config.yaml
head_dim: 64
positions: "learned"
attn_scale: 0.125
tie_embeddings: true
optimizer: "muon_variant"
final_lr_fraction: 0.02
batch_tokens: 65536
seq_len: 128
Each number is 500 + 50 x the weight over the matrix's rms, rounded and kept within 0 to 999. Layers, rows and columns count from 0. Numbers have three digits each.

# down: layer 10 MLP down (transposed), 1280x256, rms 0.0296, rows 435-534, columns 128-191
# up: layer 10 MLP up, 1280x256, rms 0.0769, rows 436-535, columns 128-191
down435:396485497462431510532467468559431617529470477469583603487505519521510569532456581535446512501498571521488428526423416457453451472548512575371570470460530420412458472461554443478511481481556402
up436:506497463509481519476481458589499412602519481531496484509534477472561431504440503505513551473563494559464447459542531470445494492458436480541474572460448541417487530493538542524441585461591465
down436:548445565459531456544498470528583512432570460470543437512523533476532517497527490490421420490600556614454537569521435489533514426469446434542538443493537482497463515435518464502520471491530529
up437:474557558584438588397578505439499478496427581390528531494517459512573451447631535498419427503472509517498500491559378433504478495447515550578476538410387545393535560469493497412514485597494433
down437:403564584525430441467488398516454511548528491507470514567467488455538545513528522525512498528500511518447515570470537476505549485405547529478549545493465590529464554616570523502522469393451485
up438:500545535526476471479502515569527489495467538474470452555538496487519467474544528551459450504417524490619482431541591468514466464539468462483475484526497420452479542468578551510476555590620483
down438:546514541476493423549577473527584507473557463508512402489465475451530480444465432456461428458544467529638539459525503484505527458524584523560481529595566558409519456529337499421488421574408502
up439:465387461433498406502449481586465521434456472453494595511459568464642491497593531550471574548459507493517541425540530541525458629574556549558487543415559566519466454460545514534487537584420529
down439:508487518464443469447615462530489381539450535545560422547414502512571499551509487410550456527515431542510477552475584530551517469527466537539555541586453571536550502561538514570426564527535461
up440:493523419459518446532527507598502476506561467523503462570512407531435525461477451491535398479473591466532417576497605561494521475513508461507542458424513518418510491544464573550510460486521473
down440:484518564505559523490442502496439519484464515546557570487492460540475493596417539463513522405377559492486495447599455462534534473565479520538467563446539531476549541506442440473437454425520463
up441:475535437558516488382499567473465511540541497420540512514466531457442483562516480394537508462512501459372471522492491412519613420457557620434569511508453555512611476464447507518540528509524569
down441:543514479515493492522466519467523485536529510523489530468475416492551571515466531541509449567534485553519617578433546499495456536560613423416565499465486425478527464483566516451571462492474409
up442:530465484524520411608431467500456438507495456499411478540485542473610516534437457496559551467506414377454520475491433481408476556488502450389399471528512551598445550630468524646449614415400466
down442:437536558580463488533511448533562495509515428455524567574500449550473594524466485563461539508525507606573524484403488630498510377327559484452538394565420584476508539553564508492576507449507438
up443:537512506482487526504509443600530510517546393503492464443544535428477433513464538508410460504524354439471488507583446488461551446451519532526511567453474512469433628434534493557464497470461545
down443:519517472504436421515440579558521561473543437408485522502498550593429501387454494525493540456475484600558543509506521478512389399444506510505453513462528465496578546503541388495534465445494438
up444:510509446431503540516581499536501411558451489356490510535458518574530605397454440585582496514532393437380471540517495526459465539523523514505549477545534432481529461451600452492498524477576461
down444:497447519421580407488471552424466378455498468429416553507514407428477551530560558437547502430547444507458538468439499476503538428514537509480493414509480462511573547474585490502606577490507573
up445:559484499539498520463472453504523531502489427463447471457471587580491502490480461570465558539525529408524503463499466477428599557487473527570554524558446471452511516562472484514479465560456464
down445:560582434373528480459517591596511438541572448477476492410454485490496439556540511560407482536617568472528530490398552481517523486497529508532521486451582550497447456399500518517601525519455530
up446:502535468502462534452422516506494470405471480531549496500411484501439437465447479529468554488505467487477442468549421434545570563470499495491542447583534470565446496400504484481490458500490525
down446:497562553451492494542487470531523497544511512460430435543521564504482555537495505510465555492489523595371527518496541443493431472440521582454552553483458399524519488604500463521508516560481504
up447:465472543463434487596474544397529417381455478456502457486448499580518467491548557528534459591484470524568519406545562489472482478551548409448478451412487617501618557486682477437506419562629533
down447:567569503434509498475482436483526499492538482444487480540469478482569445459493469606513553331456577521523566545520520508463503560433454497523565572474446452542502453461459449489437489418476441
up448:538507454465472519439458479537543504526537465569516452544530482448515496531466627531595473600510495484458477486482473544452488535461534518543495405560439564522485431457550446499487518553536507
down448:461451474479421530497522558463500452473658518488516509431488522428503564475561532478598418536445432517468456490407577485522488510537453460545469440556488602530612501491535516540442457566526535
up449:569501444597591508441558447524398507564547507445395549486448439498511398520475511515597465452488452433563555429551482520554513438547476528444559336558430490449502561429503459525484490480517547
down449:539544561423520424464521560523535426479492453517490556453548519607442552486391503532519415560480482594599513561467538466506449414459506462451429455480612562435492493447527457407457472484546505
up450:540590591610527527506536550480497563417435511566497514451523556602531465585498470555564477420497481500566554476538487555546437552496538555504512498449518516488358527538520530569544474517562496
down450:486442368482461449507448445518478473520536526444418448452525441552490483434474444542490425564448478402490499591483430460525548550459531547556544452479492411531497463560446495468471573369475517
up451:476440536506503492510529482597529525518427530559395542498514522582538462508449487456556522478462504522390445481578592496418420498476494481421510511552491401469527445513492447474552508428462498
down451:494529568466509582517462518514480428537520475538525595506502543500546435510527456436522384573463408464527541557612467474463544494477442498484527427492477487548462564461492444433490428427461481
up452:505483600551436546473432431512485445459462528468463462570529584433509476550481403508416532533447449483430465451474481525487531494472486499552455412444511467555478551482587527521505575520543447
down452:467477564535492518543417476579583410401448554504373511578591532548501519468453535518392513409438462495498492554457492519529489499549486475520485509394560466480498547611529425496571493441507499
up453:423546516518374499496501502617571486401490479440454502486463492499570489519479538467556582563546565427447385580551491404437523534385498518465417499469474515588584556445474437585495512436496495
down453:491539545516433502496508547548511430474438593462470517460473484471637572497474407531476517491442385523541509441473374548581519456528608502494492568576440482488542473449458537544483423457510485
up454:501456474553521398506383548499528475553458492496602613532548504592445473545461442503503541515470437521522584497554516470532577527477544459524600535463436393468422522562552549521545509459497524
down454:360525540487487483488426540559515498467443464478526584481524444485461519542564413499505517559517440442476553449492473496517659420588579386595414524525423385537522547608515526466612501595532526
up455:494563586485540470482515561505457542473541505476522534575461516516541506503577523457502585547566518456601460430529540559456603514596524515467442496445485495531524446493510530539441531563506510
down455:416435467472550462524451553529591532425424520487502505490510457498479480549530512570509489495482543552434491516537512607514492497518529581543512463524469473539508447568473452415470450502510465
up456:467489510457581517602475558557491432535460571507527499436486509492530464509503382545508514429563551522439506503545433468526514543508508521494477468497485459478473515460456453442534477537480512
down456:465407392511458447489442456415506496444511493448500488496404564513453526471534519549449496514553483641476539457457550507468511495473536497535486537564567511495468481481500437466500494567553455
up457:396483551499466550526503524547493538488535490536504462490529450447487548488515480539443472565472454563514481437451423464509589536540523513577500516463516522479603553507431509523454420510462438
down457:402591500317482520489605560564501418521465533433454435545537404509480501527438465484487540484495390450481560561488498531514449572461484581478534516408571539495496549535476548523436586522531398
up458:518523543508570471446476583563527568437494465548452467524542523454470497537519485503468405510478511498401476492548432497478543521456432482485513457619460506453442481483471499459590445541527486
down458:537473518447437483465571552402549488531439497529475466486584413524555476433532581581467563463502604547575523550514555512483512438540559527442573549459571484446462508474446592497520455548448390
up459:489602512371433481585574424477521427466488458599522484487504366498485485460449520618524481538543610446500484524502529564508491458544499500564529507515654520449421534574568503510502463508562543
down459:526469477429504512555561491521562545608376472492444566454542470484521474552596484552475464461466434557513520464472546512585536637500473536514405447616389398515488411607522458524497451568476512
up460:476448523519474460478400511544431518429549541560599427599440493490569454478513476497488548538417455443451532475602561512437565520516511474491509539494490503504466483519557534470565492558473460
down460:533544425477402490543392458544464483473533551361517491442529410507509539527529531453547478517451538503474539502524552566480496492508542498454408501521530544409561460556561519525501494518631504
up461:559561420503516574544630496523579506499422567439458489526567480370515532545580478549479509456471494539489525502489424480460457464613537513492436531404471528425415533600460438511520521563469420
down461:486479478590473518447526528522579410494519458512545536387600497549534610470486481586391427538516534572466498457515506414496474424539431500589507531484427464505542565590375574476494513398473395
up462:574460541533479555531511434416548461526544522567542617569535516535487448437579570544531559529515439404463527367552447512621454495557481503458538477506439555533608461442453471540507506533452479
down462:519601422497488575547456556503477407552395595510392505488466483532532550414374494526500499522402579508592423518507573446399555515427502484487482509548564415396376542488457500390566429474520462
up463:466410490571509567474546485550497526490508374499485483574393484477536480454458531490508519575515532554464461453516494547399587512464480413443507491445531541461459521527499538502477532448508518
down463:537524600491426444455537421524478552477483455519451460525561550628493434480457473421468454400527542541569592469442492595474559521446513405472516536532577536467555496494469531525466524553443562
up464:504428519519603501465567526521539470456482489462471511568427548466467509510493535495508456511480582480550415543521377525555462528481499517449444541519591516503578487462517471474494535563525505
down464:556462475512368411479550457447566474496503441500488563529511550493566475521495424552507525546485367435483425599503478536528578549464579524451354573458545431522477490456499473520514575500625459
up465:522569542524562418525593523548538452556531427565507459540469500401433502506578574408482509490496552437478515496538454464487405475558478431530461435600491557586474523503523529521476496525506558
down465:526561535457535412412509406557493531503480486436438486537480533462505558413497511539514515537598547529540552478472534502479375540507384439406445492527362517535558488507570574569463468440497525
up466:455472523485522500548567531622568422530507401505559506470551506465446417523511533473471524414477574454413509492434390525453472550449585521471503506585528541527541469476528425564451570499514494
down466:503509509537450449571476442493519567426621466480495437500551401561489507441510525485625531544487507483504511507466490437543517498486419486469437460508418425519451504415548499561610547473552433
up467:481490612510478478444465430535565524528569543462519451485504482319491491504493637464497461453584492485574514492498566420424426425444504481500372536488433516494565525511508446418500491436521430
down467:490421506441517359540547502559489556524545505501452536464556563516424515468499550509461540447506511477468440502538548477540468511521481475539502482560452489504429486532475554480507432455470538
up468:566492461544555510532422633603527490444491491572555464550393528490558565445622574612476471478448489503522596554485558446446522495477437540532437463599528542407412441496403453509497542527737463
down468:456527413568503487472496481489495450493550512400464494438476558437494435428337489425688544499557475526484438534521399525462559463555529614495583547410526512528509546520468543508558537473459453
up469:536426430456488453583507552497527533418492548550459486504550517469461547430512504483461532516510521443582538480525507455532486490480515472496535504549527515494423529520383522422455507457466461
down469:432457440495531460496514535475535504464383467515485563461469490578553552442550558506499480461568493484583492493551443455487544473532502503442525514508509431477615569501536508502440504509578504
up470:539536603510464564433535390522532472506559508487467557551518459456479511473516496510457466533495508402458495571540477553533418506535539474494430484488543529431365520491498483467543491504496468
down470:433428457579502504524525468558488569505576474538501539578517494456472508539515405485580379510468594549461524552529542550453486487521523497509577611482472517452489382574633444441536459513549513
up471:506531514521536474520511519501579482380488462422489485528455463571596478431507457491584527554463444490424549528425475493422480470479375412455519510443516471410516573469509461548550582490471434
down471:557539498524538531593401523426485428485431427616414569429518505518529569462480469399532429585550530522486511501512478437464469491536456510552434490435525525465483440497496438521529506514425562
up472:496545515492457494387527563567500509525538512508439472541564505410484534516473411472508486537531500430454573464542530526512509526517528520420565533550499561502520497529424437502544475530556482
down472:633503504574442595569452466483528485574519500433429435444638483532540560453451455528492526469482486409525499475447533479437518565516457490468452441530523574604516508515534524586419541472557475
up473:546506472527513536491484515428420415547459446595478490522471418410526408511518634568503485489535475454486531499431567493564558523479596377480502528526488440482441467511511563506561435455426526
down473:504480525527503510553532486447454493450566516337579485427510514631467498512503523482439454501397524464535507394500466478520408501541501532533468533431457553604603528438502511492447394556434635
up474:510410438580522473367565459631475454514454480441493497599494464493499550526526442455474485447520501452445472410550477425392524500524504503508420452465430427493523435460616488438508549534537516
down474:450417491547618555500450516572527554482534446514460562537565505561529463420569396566525503503396561582419470551481524475505503487479548512474449530482517583420541461477424463471555596449544519
up475:424487527545542511469518535478519525430520464482563485507615474476562467466500461420511494516542416494470408441415491482504434567565464582475547466414533576531484525468427529472529496495417500
down475:395469428488528525556619474495461486495478554502519474461486470491497464451504580427421543583391509543494552505552511484531611445471528473575520539530572463466462437600452477479441380560441567
up476:391440547453504494510462471467531459519494521563521513579455565524512499487547497530534521532476554572562522522505590547410455502522474543490438545528465479448529534519435400574528483434513449
down476:560550454522428526449452451465433543589450483513671575492551425560492474483509546506494447562520508520521499478499419475464496426483546509456525423427481490450606456467445426457457475612460529
up477:486514517465489540454506497381563444418512519445549468532460527522511503456649489546495531501526571425489508457556499540454582480477582434461461576443511515460524554606466481441475531549531515
down477:419541500598414497505511473417501448553538546526548481613497495483504463409511622494448450653593495481520462459541506482455495554571523468486585513543495507514458564494571449494461544475614469
up478:584592535557482450495484526447444410523481530510454523514442481569444491430457455464553485483501540499567501559487340553376499503535464579502504459513545531542554526469436457570433491511526518
down478:582533544508500566501430399620506520491490429420494547608427486489630559446510471517499486475347432589517459461512531457527441524543471559457466593516532510441488517561542498551503414497448493
up479:362478496394458449479470467599516509396510376511532452463510552484580537502432492513559428583578478470511464502516459435558493546401438545517525462473512406505450498556452459526587485471491498
down479:477557516462481448513524526541473556514485541508469537482522478542564453532532466561570499412430508500441458487590499389520553541485602527570427438535467328493472477449517482626515510435540386
up480:434523508454498482528543540528546558566482398479440499529560483466586480527551424525367507489515574510482476510503506506472476482541479609477507581511532607482512508476491454464430549483555576
down480:447409535545501574511481512500518472475458544470557517550499501517428435494485528494538462525574551530541493510489521501522581441601449481464524525415557468533649481549449544391521515494592495
up481:523541497455441460463523554380569535499445509556452501510491490453541539592521517503495501527595555579590478465486525494501580532467550483467509550492500520537456506554471482489603514435453597
down481:541512546447433480456434488410541439518567472427561499399496525450486541429456480558500585463487554504351502458415554540558509497535478450480521557493577520507508546484527537369501521517517547
up482:587518520504525443517576436506571511486436520506496487525481508453518420371428437441541582554533485512586430414502559498539485453445457523449524554430439471455489575434604516411483474418524591
down482:543427516441552622583581483456507597546466586493454427475473484510492581471581504546487520499520476513464483498532463439631428489537489526536523492532494486511536485389446467454522454558541525
up483:496463537447506505519497522580563407465486467505501443444529629484527563535423478513551490552459464456457520455440490445491406568458425497490547548505452455408525528455536548587515505526518560
down483:453489491435549519558513488416511520444526538517449557473485518502538468504411522512552456543555469453555487465512542432471510484473476471546490526456552411418547514429552438495468532446490546
up484:526467547534522438495479552472552485563557467457501486607460451517546536465586493533534455491578534501349513492436560527447514485454473511440433474386529500503521521507452366463571458517420449
down484:534526439493530430491633502524431446548537552552568509499557490530460481539519561472461493518537458461466537496489551588489558438491449529558482498548559478481476483509555520460497543529396547
up485:547527473469575436544524515510541542481487583451472544417440514477520509526430582536519413478580463526570543534520497525474434497469564467427498533491514484474508541532561430518448543483558470
down485:574534465517465502371529475419451557489554494502442439509429506534506523454431466485494488486508457524454478439544489501523508489503381530516546459526532514561592570503591469506433403537591502
up486:509473441431417544649546514568541498483507502498494480483567492465531482572444464532534442439459525371365508458458563438457466532461410457542538377560431511550495524481481591407596480568452385
down486:608473514514589500488519480535511443454527493502575522511550494486489474462592471499447466464457549405481468509494510541400452509468369445555480523476495518497615514493452482509441419547485534
up487:444490541479482508485542487397518508519468533471443532574402550474534521439467550392485388513492584486501431459496412556462575497468442607565473516561589565595552409497498394457513576563556451
down487:473518546478420626583523469512516471454534482479557513524405417532417495524500551580458506483535458445419405485474478536419482575463441457521510511410474403499497559456577512515401309571559473
up488:546531458499549504494501546493545461419455542488451480487482551482490462464487485565527427483461375535532542468541558480525426432565575416495512516487567513624445477503588557422513498398547438
down488:443451505483407472525556494428432506499510563455480475435510471448460584545506440412389447455499515393468559539491507390480534460417448466485407498569493483544503471588525540488466488501457471
up489:562525455536448433526467538493494537463391461532544484586505543448586475463528574525520582531582500451530528410562563507396429479486441541449488616624597535471447457549548522517493538486490422
down489:512498488517431414580528485556510455449494492492422522527540491416459521450434609584509484494476484509575534536463481561495474488488419581503514518492504444561473481515482543509594535563533414
up490:514500471506500438484495528564578558374593532450415462631445483485476482365481500521493543563447540526495463558545564541501407516554529504477588604518526521503494488497482526510592515504387493
down490:452536501536505444501505507584576529515487505490491473481524541495552448567487552457447494436476504464499570560513536463498589561529474614523562493544456438476438477437514519532456504516520408
up491:475468532384532484459528553557503573555493553484480492475475509546524552581492473608544581461473473520562584557427454481430512588596656551441505515572464556439427448458516580588500521499489414
down491:559428470511496554461514570521426538599521472450542487481589409541452580479432472554489461416467441473481520555427439488558527467535489476499411488417437478431552561554480495515638501575534558
up492:552496522501539545554477461496514502445489422441486537464513441518467553477449489519575487511461502598584488466422467386460445559398378445457452544577548416524540482554457511541513526507549437
down492:497492496505460535451537530508527558502558526443523589521397518420461523492566617568537551523503517461432517434504527572509443525465522490497548507508419463539532513389413493580521409462478471
up493:516476446514441524559547458538540412487501539419465379537464497520438491491585468470418460444532516539529528514510591492525461383550527553454485462516554501503441564420467508475491568480530524
down493:554536627525538485525467501494490503474494460496548415462529439411523518515392452441518441429520482564435507316552394565449565444527593490419552513555482495511524508534472466527419498382533520
up494:489493469531484448547543529460559462437447535413396557589488572444550507492444502467580562639609516410488436420458491502535498551509448518505461486510530520483307517488508512495540495540539410
down494:578535495544452582456513481574475609556574483466476495513544551444490469442513502505460501510518398464514490538489470609510460441524583532546539408510492497449458499443447435496566490467516609
up495:531432549476628563542483488584531577501422556556515411463498490415483530584536523535441533528520569466430451518483637524504455539516489528473475514557469471426474535511531471458567445558467417
down495:567511447514565510532444402489515492508612527568550548565646567443474540507524461493496565489438443482639505493433466480567449416471451432470487397528438516460480581447482482523522493451474576
up496:564513565541651506513496584494549526447541529484521472456563480524488426593496538520440428428497573466514496504560595507450471496480457574467462488503537480587530405534456452560512462508498372
down496:551523503490469513456477610498459493508513532427468487492486507435416497464468443477466450478467425408495460456437558538506453495546436584555484468589445606570462465511499490494448558504466577
up497:545452547576443467428545449416586516556559576503506476431430515511514433488563567549474528487578526486493500545581464548488572560492493479432456410599473479542390616481419602513524547460409501
down497:512564420563475457529436565456528500474546505452563498538509581505506473448513492477537563401414600482485609462495514588531514492429460511474592538550486507456509438553504545460456481372459493
up498:622607490476604451549543592548480452466510495434510505449487413446514446465526491612410496593515507551537531551489483534449496580507404384481598480492502526488547579565491496440507565500426511
down498:478469391571604468472471502511564674580473487515508533570453594477519434381546577559452538468483563507550533559502537347476557412485550452447489390428440441509530570527515486579439415503553507
up499:503522494481383475464568495501396518425494491503463501446507430502463491446383417472574469568585536547476490496475444493494529573461578581591495521498565487505472541564485469471498329633515496
down499:524510552507514474513507510550403495509502489528480487447515487572447503478480510380503468578523523419459546532369487497379477464452522443483497474415456451489401561554526388494483517476485431
up500:560483575401519517496540512575586458507499427444460483590530515468507414462460526464461552473665491431480447481564451491460380552533524398444438519471467472539550533484541567547435528454570510
down500:494415423495528515510491560471581558484422489537475488469547489416556442448515463548476527502504504460488466484601482396460474485464515548550420455467449466594562563450516488394484405603486490
up501:480500515527435561473580509570501490512477484559538459569477480450499530471456498475465532485578508537504568475574507472483516446501488504529556485518582474537443540479432433478441574526531476
down501:604516541519475478459486450491607494485484404588579497560474462493435477477513521575426484523488486555532449433445483443474513447480417457481521512519580484512533430508516585473491569460501481
up502:554514403545509558570498489483576520545529484528442453406556574420556471458473513468450513512626563488445523581567547407513364469354540509394506515467473449551466464415498482560495520466483494
down502:428387521383538519429479538581535471457389509582493591524594507481455562503476470619565598492516428503512500604438494433579473561418604574545525502480382592430438479519480455432523546433465460
up503:502492428474493538465539553524512460445508513413534489440389503554456402541496468597542585449504536458515460502433495550490538519461499543493470474525510480486415550433445492515502424503548463
down503:446447410552502516539469495598454468454553521558647539480490454494417484555464495418521468556542392560428522463442399504486568624495543471587569462522496475422472478573467531553489449553564571
up504:461541406427535522478521503503544447511358464553511527413572523508537512568523448478549582535523589492593505536411563513466439503523492507516528505568501522491453523533457481507437554460556564
down504:504534507458497537442493465525506508523523550483513501452534449552533583506478484462469492516534511492423501485449543485519504573541566588515486512570458571546621506529452472455499531471425466
up505:565460533573478454532502529471457522504511538568489502510567508490489541571536496632457525552466472481523508439498507486511545555525415419457634543441567406490467407437434467471452533561546561
down505:467489597458558415556476489512499419487481519506435488475473461481490476532452509527535508463412488468492500552550513470517607508440414558548419445580609535497408502484500596538412503557465394
up506:464554549445551496423507650508636537447495475478476438555421478551562409502627427545479527381491516547477485506537547366535473497470514464524469510484539560386494488481428497599504509541460355
down506:561520465519524533496344382463614518420597554477531537508512462527486564465520393586481462497543415632390509470476492453507599547580626462450521513457488617513357456519546469475500601551570458
up507:495522509515567427430569576504480478569520533523505481567589447481477471548506449535547476570493555406468521574386471440453552550494423417479454457498496514511525488544593512509512475515591503
down507:441473469485506597537454497495459566504592468516450416485490500558495473458546454517505502545472480615481514490480467451507512478433508425513459519438414497518503540578522461572446540517475523
up508:559467538546433489444459455504489522469519437584558413550495515533481460482509481509528517428493505434510520473535410489487512518504440541517508511425438485415470568495366498511459468502502500
down508:431469467470528527526510541487505490489448511504525476505437606464479498574521532509465509490563471537353506460392493440575517528395577524517523582543513600449496471538454492509491392488513589
up509:440508593443457521470588591473545448493406548490549392457505398481509547521478467485528584510464500480406468533439446453474518504388480563467506540476442539546460499395529524498379561472433464
down509:433451436490473507507418424498452545558534523543501433519408383531551437466460558509479504499533511599534546625417606457446412532501462491476500482457483577452477489561520530513431483525610516
up510:459598463493557494524530516557465547565443510548550492509473465483558547525406516569486521546529598452515497486465519453505594541578550451489484480515477515513455392470444499462564514489506460
down510:484465533434449532520457535506548546467605557553527474503485545524537465457500536468465499453456507512500582435561512489518509495581545488531418525487405419456466550571495609507522490489488497
up511:467529387520528499500466542480590566580522525588470510466518535550434471490463575468432500516444435422535476370611477398530580473502559414535493547468425471446433479467571516430459546571480597
down511:443581446486450473558496498516439529488459404474531431504485496478544626526451517482496457411518501518503444444493502621487468520503417622597454539545517451470472489460471422496506422450483544
up512:476573471502557468510521445417458612467538529519508431496505547473487481505484434526515553596612538497506466453477498478533569484517514543484454443467519520513496515501397494543501531601457525
down512:513468530505479519438502497536572516536465480564487444483479537446576460524415472584506432476388471452451534586588578559467497565508461407553529543489471473523443479494479495605535539552547438
up513:427451503347572530531412556522489526565481489505535489525437574494451435495491581585574522507401408585482500457435535507489413507468556459537539428500545545562541623544503493521531563568548481
down513:568417522468456541563523471485492399426507562479504501453454587501483436419489481505607509584411449481522546495542440583402437507503548543580518412454554472638470406548489502525488498456534395
up514:492497533476423494498523415393494471545469563481497408546584482393511592551498391544469567448617450529449454575487369523438467538555470501478532406488443520543401425466553523499348450513458397
down514:509383564531535494501445554540607456505431480576580590568525433481514443607452472538555493507485542436529576470553512505493504516546510451537522456410441551561486514530417526490468469330597513
up515:442552519497504485435478521566439418516519478491576394515465503435513510528487430560553567573497591434561522551593492480463489534568545497510512432483488451517602469558472481511471581482513537
down515:503491444542580526529531410544441514526564388453534504551365539460510465474525576529455448541447470487402446449423500469527449540441476422569492489565549533464471489461501595580514463457459513
up516:507479449412458507471513433519594544522440530506494518520484464497529478578542456542461531539490473443556551447523415556466488522465578430533437551482502396529469403530540518523498459549461559
down516:490424563514528469382507508453449461436533487587553585516498499538518494426429501476481460525493472510506499494418568584537483580524434499447482474418403516498521497481492531498533523481483486
up517:512495610509429437522500494552536488590475607455559470494522479528381472531516441476538358510510425552404542530513478523509545522462472494495494592419442489461481566506469529518510578688542541
down517:431532508444451537531504500539541539502526471497460576526516509553523538576472566553566620487458488498446479505439560568484520453481516495500514604559538557488486530527439509451490536649417430
up518:425502618470550504414507417585482424440373475508540507539467515457520443496467475495558507463509530508614496408521571500514584509521512476447539483481566482526522485453560543414597553566558544
down518:438476597484608572544468500500482523435511433454547613529489540584472444557526567495615529542520490588540459451578486486487559452379541507463429463511498597507510518385529438434497446593516493
up519:586574476559515496532495514507489581448511490452491475475545412461495543407567506526516501478424458461540581520433503553509451495543527454490516523478395482466478529435415517520507464551487500
down519:434539451458577506486555569477399501455612440485501526552456526456455527432526567495527493470470464498518507502461556532457543490517397499545492580444464430568540574504460427430517542489511457
up520:492483489478532585471538495569579620532498526483498554450508420474483536592518499505516501399488523527446531485483467490456495547390494506510449580463459447507518436569531581533500477531512485
down520:564543411554495528533594508538538485518418564506591464520460547499466518560440446537447493520517577436468434552464514449448461493502509462504499518458504462492521441547560475565501593429410525
up521:465395467529438465512535521622479528511545487563578407553489510465466562488452488389611484459548463516563530404539588432470444476563587489465513476526431478512539467520539505464511532503513456
down521:483489521467501578466493546514449486450487496551461481514577518483480516465500599451558578531484463502491454576504517533473411501384540539547491485498505550442516471430401365493523518528463514
up522:484458500586489416584509503528501543600438462504481436501468496595530508510454488509468496606390548542578498517504486426470563503458552516496522515489458474498514508466602477444390516557487482
down522:557527498402557474587422472526517532515527461482498562494446511406561539548450540500422601558596474475503568557450504518501566508453441557544565519425574498478524453516516436444409477458511460
up523:569554549542530544516484499538546491490539471484517448476425456432522490446519536509503490515530553483473507425480501448463468426465567420441478421557440485518479535546565446569461489529478566
down523:485477599419516419486481550525511510555561504423511459363474423452519509432436563390523514533590545540596501449483473556527465514505567465444467494554570428504502569523527452397535471438549538
up524:485508566488533315431493481410507440588486459465394461443486572495486436520530456464431502581503364558472552495537437481457448656417528451481492529474535377541431483471529475491501502558343543
down524:495404496494585502494550589504502483497499506493446486518498474579465543473646555468541501538440491465509536491441448496468419459448589503536539506505570505513516522489450479477493541528521591
up525:498612524465548534495451512554469462557473590507609537548458557412583427537484529455490544540457504388524569549443515522472413472390492439458563488552509545476610530490494502517489510563490465
down525:549514517518460507473491469513499508463566482427529537474578448533574423516450406525492548547492512469475448562559534573589507530569501479505516460495535526554548559380610423433554400461487472
up526:546523505467501559551501483547538595425433564554450498431480458545491465509484639441586429467544524504537463497491521513512565444572485454522502478517542507484588458489538488440433561547519495
down526:517483489483429537582459522477453482556412470530490541464519403469481456480504525503478586447484513428500463540486482523498459461481473501529474488510528546536546498474516563479568410579506531
up527:430524496597573476440503430459567513489563479456418485495469489511506473505445460481469642402487518432469508428478461501506504458563564499548487415426500528566445511526496449452432458538509488
down527:455522453552485511567440473555476494469515514601464537543521532488607493543478377515573465594495518491539501535483510468489458552498511579476470450534479525474450387528545538461478471477502376
up528:528490540522460477467556394501478474551487517552566572550458493597495512469467506420514476514552657504543449362584525437456557515443506517499529427471556467483539575412485613501550450408601463
down528:532409468459486474523514497401490376526589486440475594454564440522429500479490461507455463534528528604478539505506543474455455479534470569584451425551547490593550505565498530468546521446519559
up529:441542529441489528537518452528557533541492582558554523498526584482452517455528618504532471428459547449487505515480556510589533480474553438418505474456460602484475468480509532486432533495564513
down529:494466470408514499469416473434491462450477476457495481501421448496616611581466529452430511473554553571439481436562546485558571512472525549523462438454490543478490616512448515573485515469452596
up530:443519473508512498491541445480532589530457498560572499517536598501536510481474497511483484562534513463464526414462492446449527552490477523530529473530443482494480534473500459473509506478538557
down530:450479473562414601487500495487512466554489461522491517519529573521451475454525473485494501536483530468478470505511528556441567491498503432534579432510592444502575487490429508581494461610503519
up531:514496504520515435549431496466402516488538614516430504481474527524558513470482460490489472531444517347377484479498525476574477471497449452520396559473406510564522417469524523484561536466589466
down531:508477471491464546515551456546501623520529519588494452491510553491495461451466440483487557514469566510443461505515513439530529423483504518510533436538496500498552497444540489486538437538468433
up532:515489473506646562499544482590533482549456493536513551502533445497492538492495431483478513518514546471460507445489478458481525512515503432506491513441515478483496557530462467487535489450452490
down532:482461476459456453501515529499552530448451528511487544549499500462412570524481485468494471524464499458498541620485574431482532441574572452441435545463499533535436549472471537467447628519537529
up533:565493552455493436567574541489481452482398477567539486443491493418485566421437582510490606531446484459499499406591564506583495478520494507448479446414451484434523494532484548442539522459504530
down533:475490424471573484641459505481521480468500492568503419490551442563475467492480527475481500476479491502502476445401448573495475397401582526472455495425584468473513497486582490368431425506455434
up534:451510510588389496513561486471541640452485399467536476416463536445562420507454483544532492491469408533584415401544535417523444468555468432605515424506430428468563516443487547471563537533373549
down534:519567502543450413441453442531487452529597441453416446475549471578475503413543593518597500582476501565404467509473407446471494521540446534563471476490459463450514535558472489536448502507501455
up535:481448561523491503474571468522572479420478513470474513528508599597487516555557560525549600449499523505465510542471503419442540527487467396496416517443396426411429500547537443573483471577463462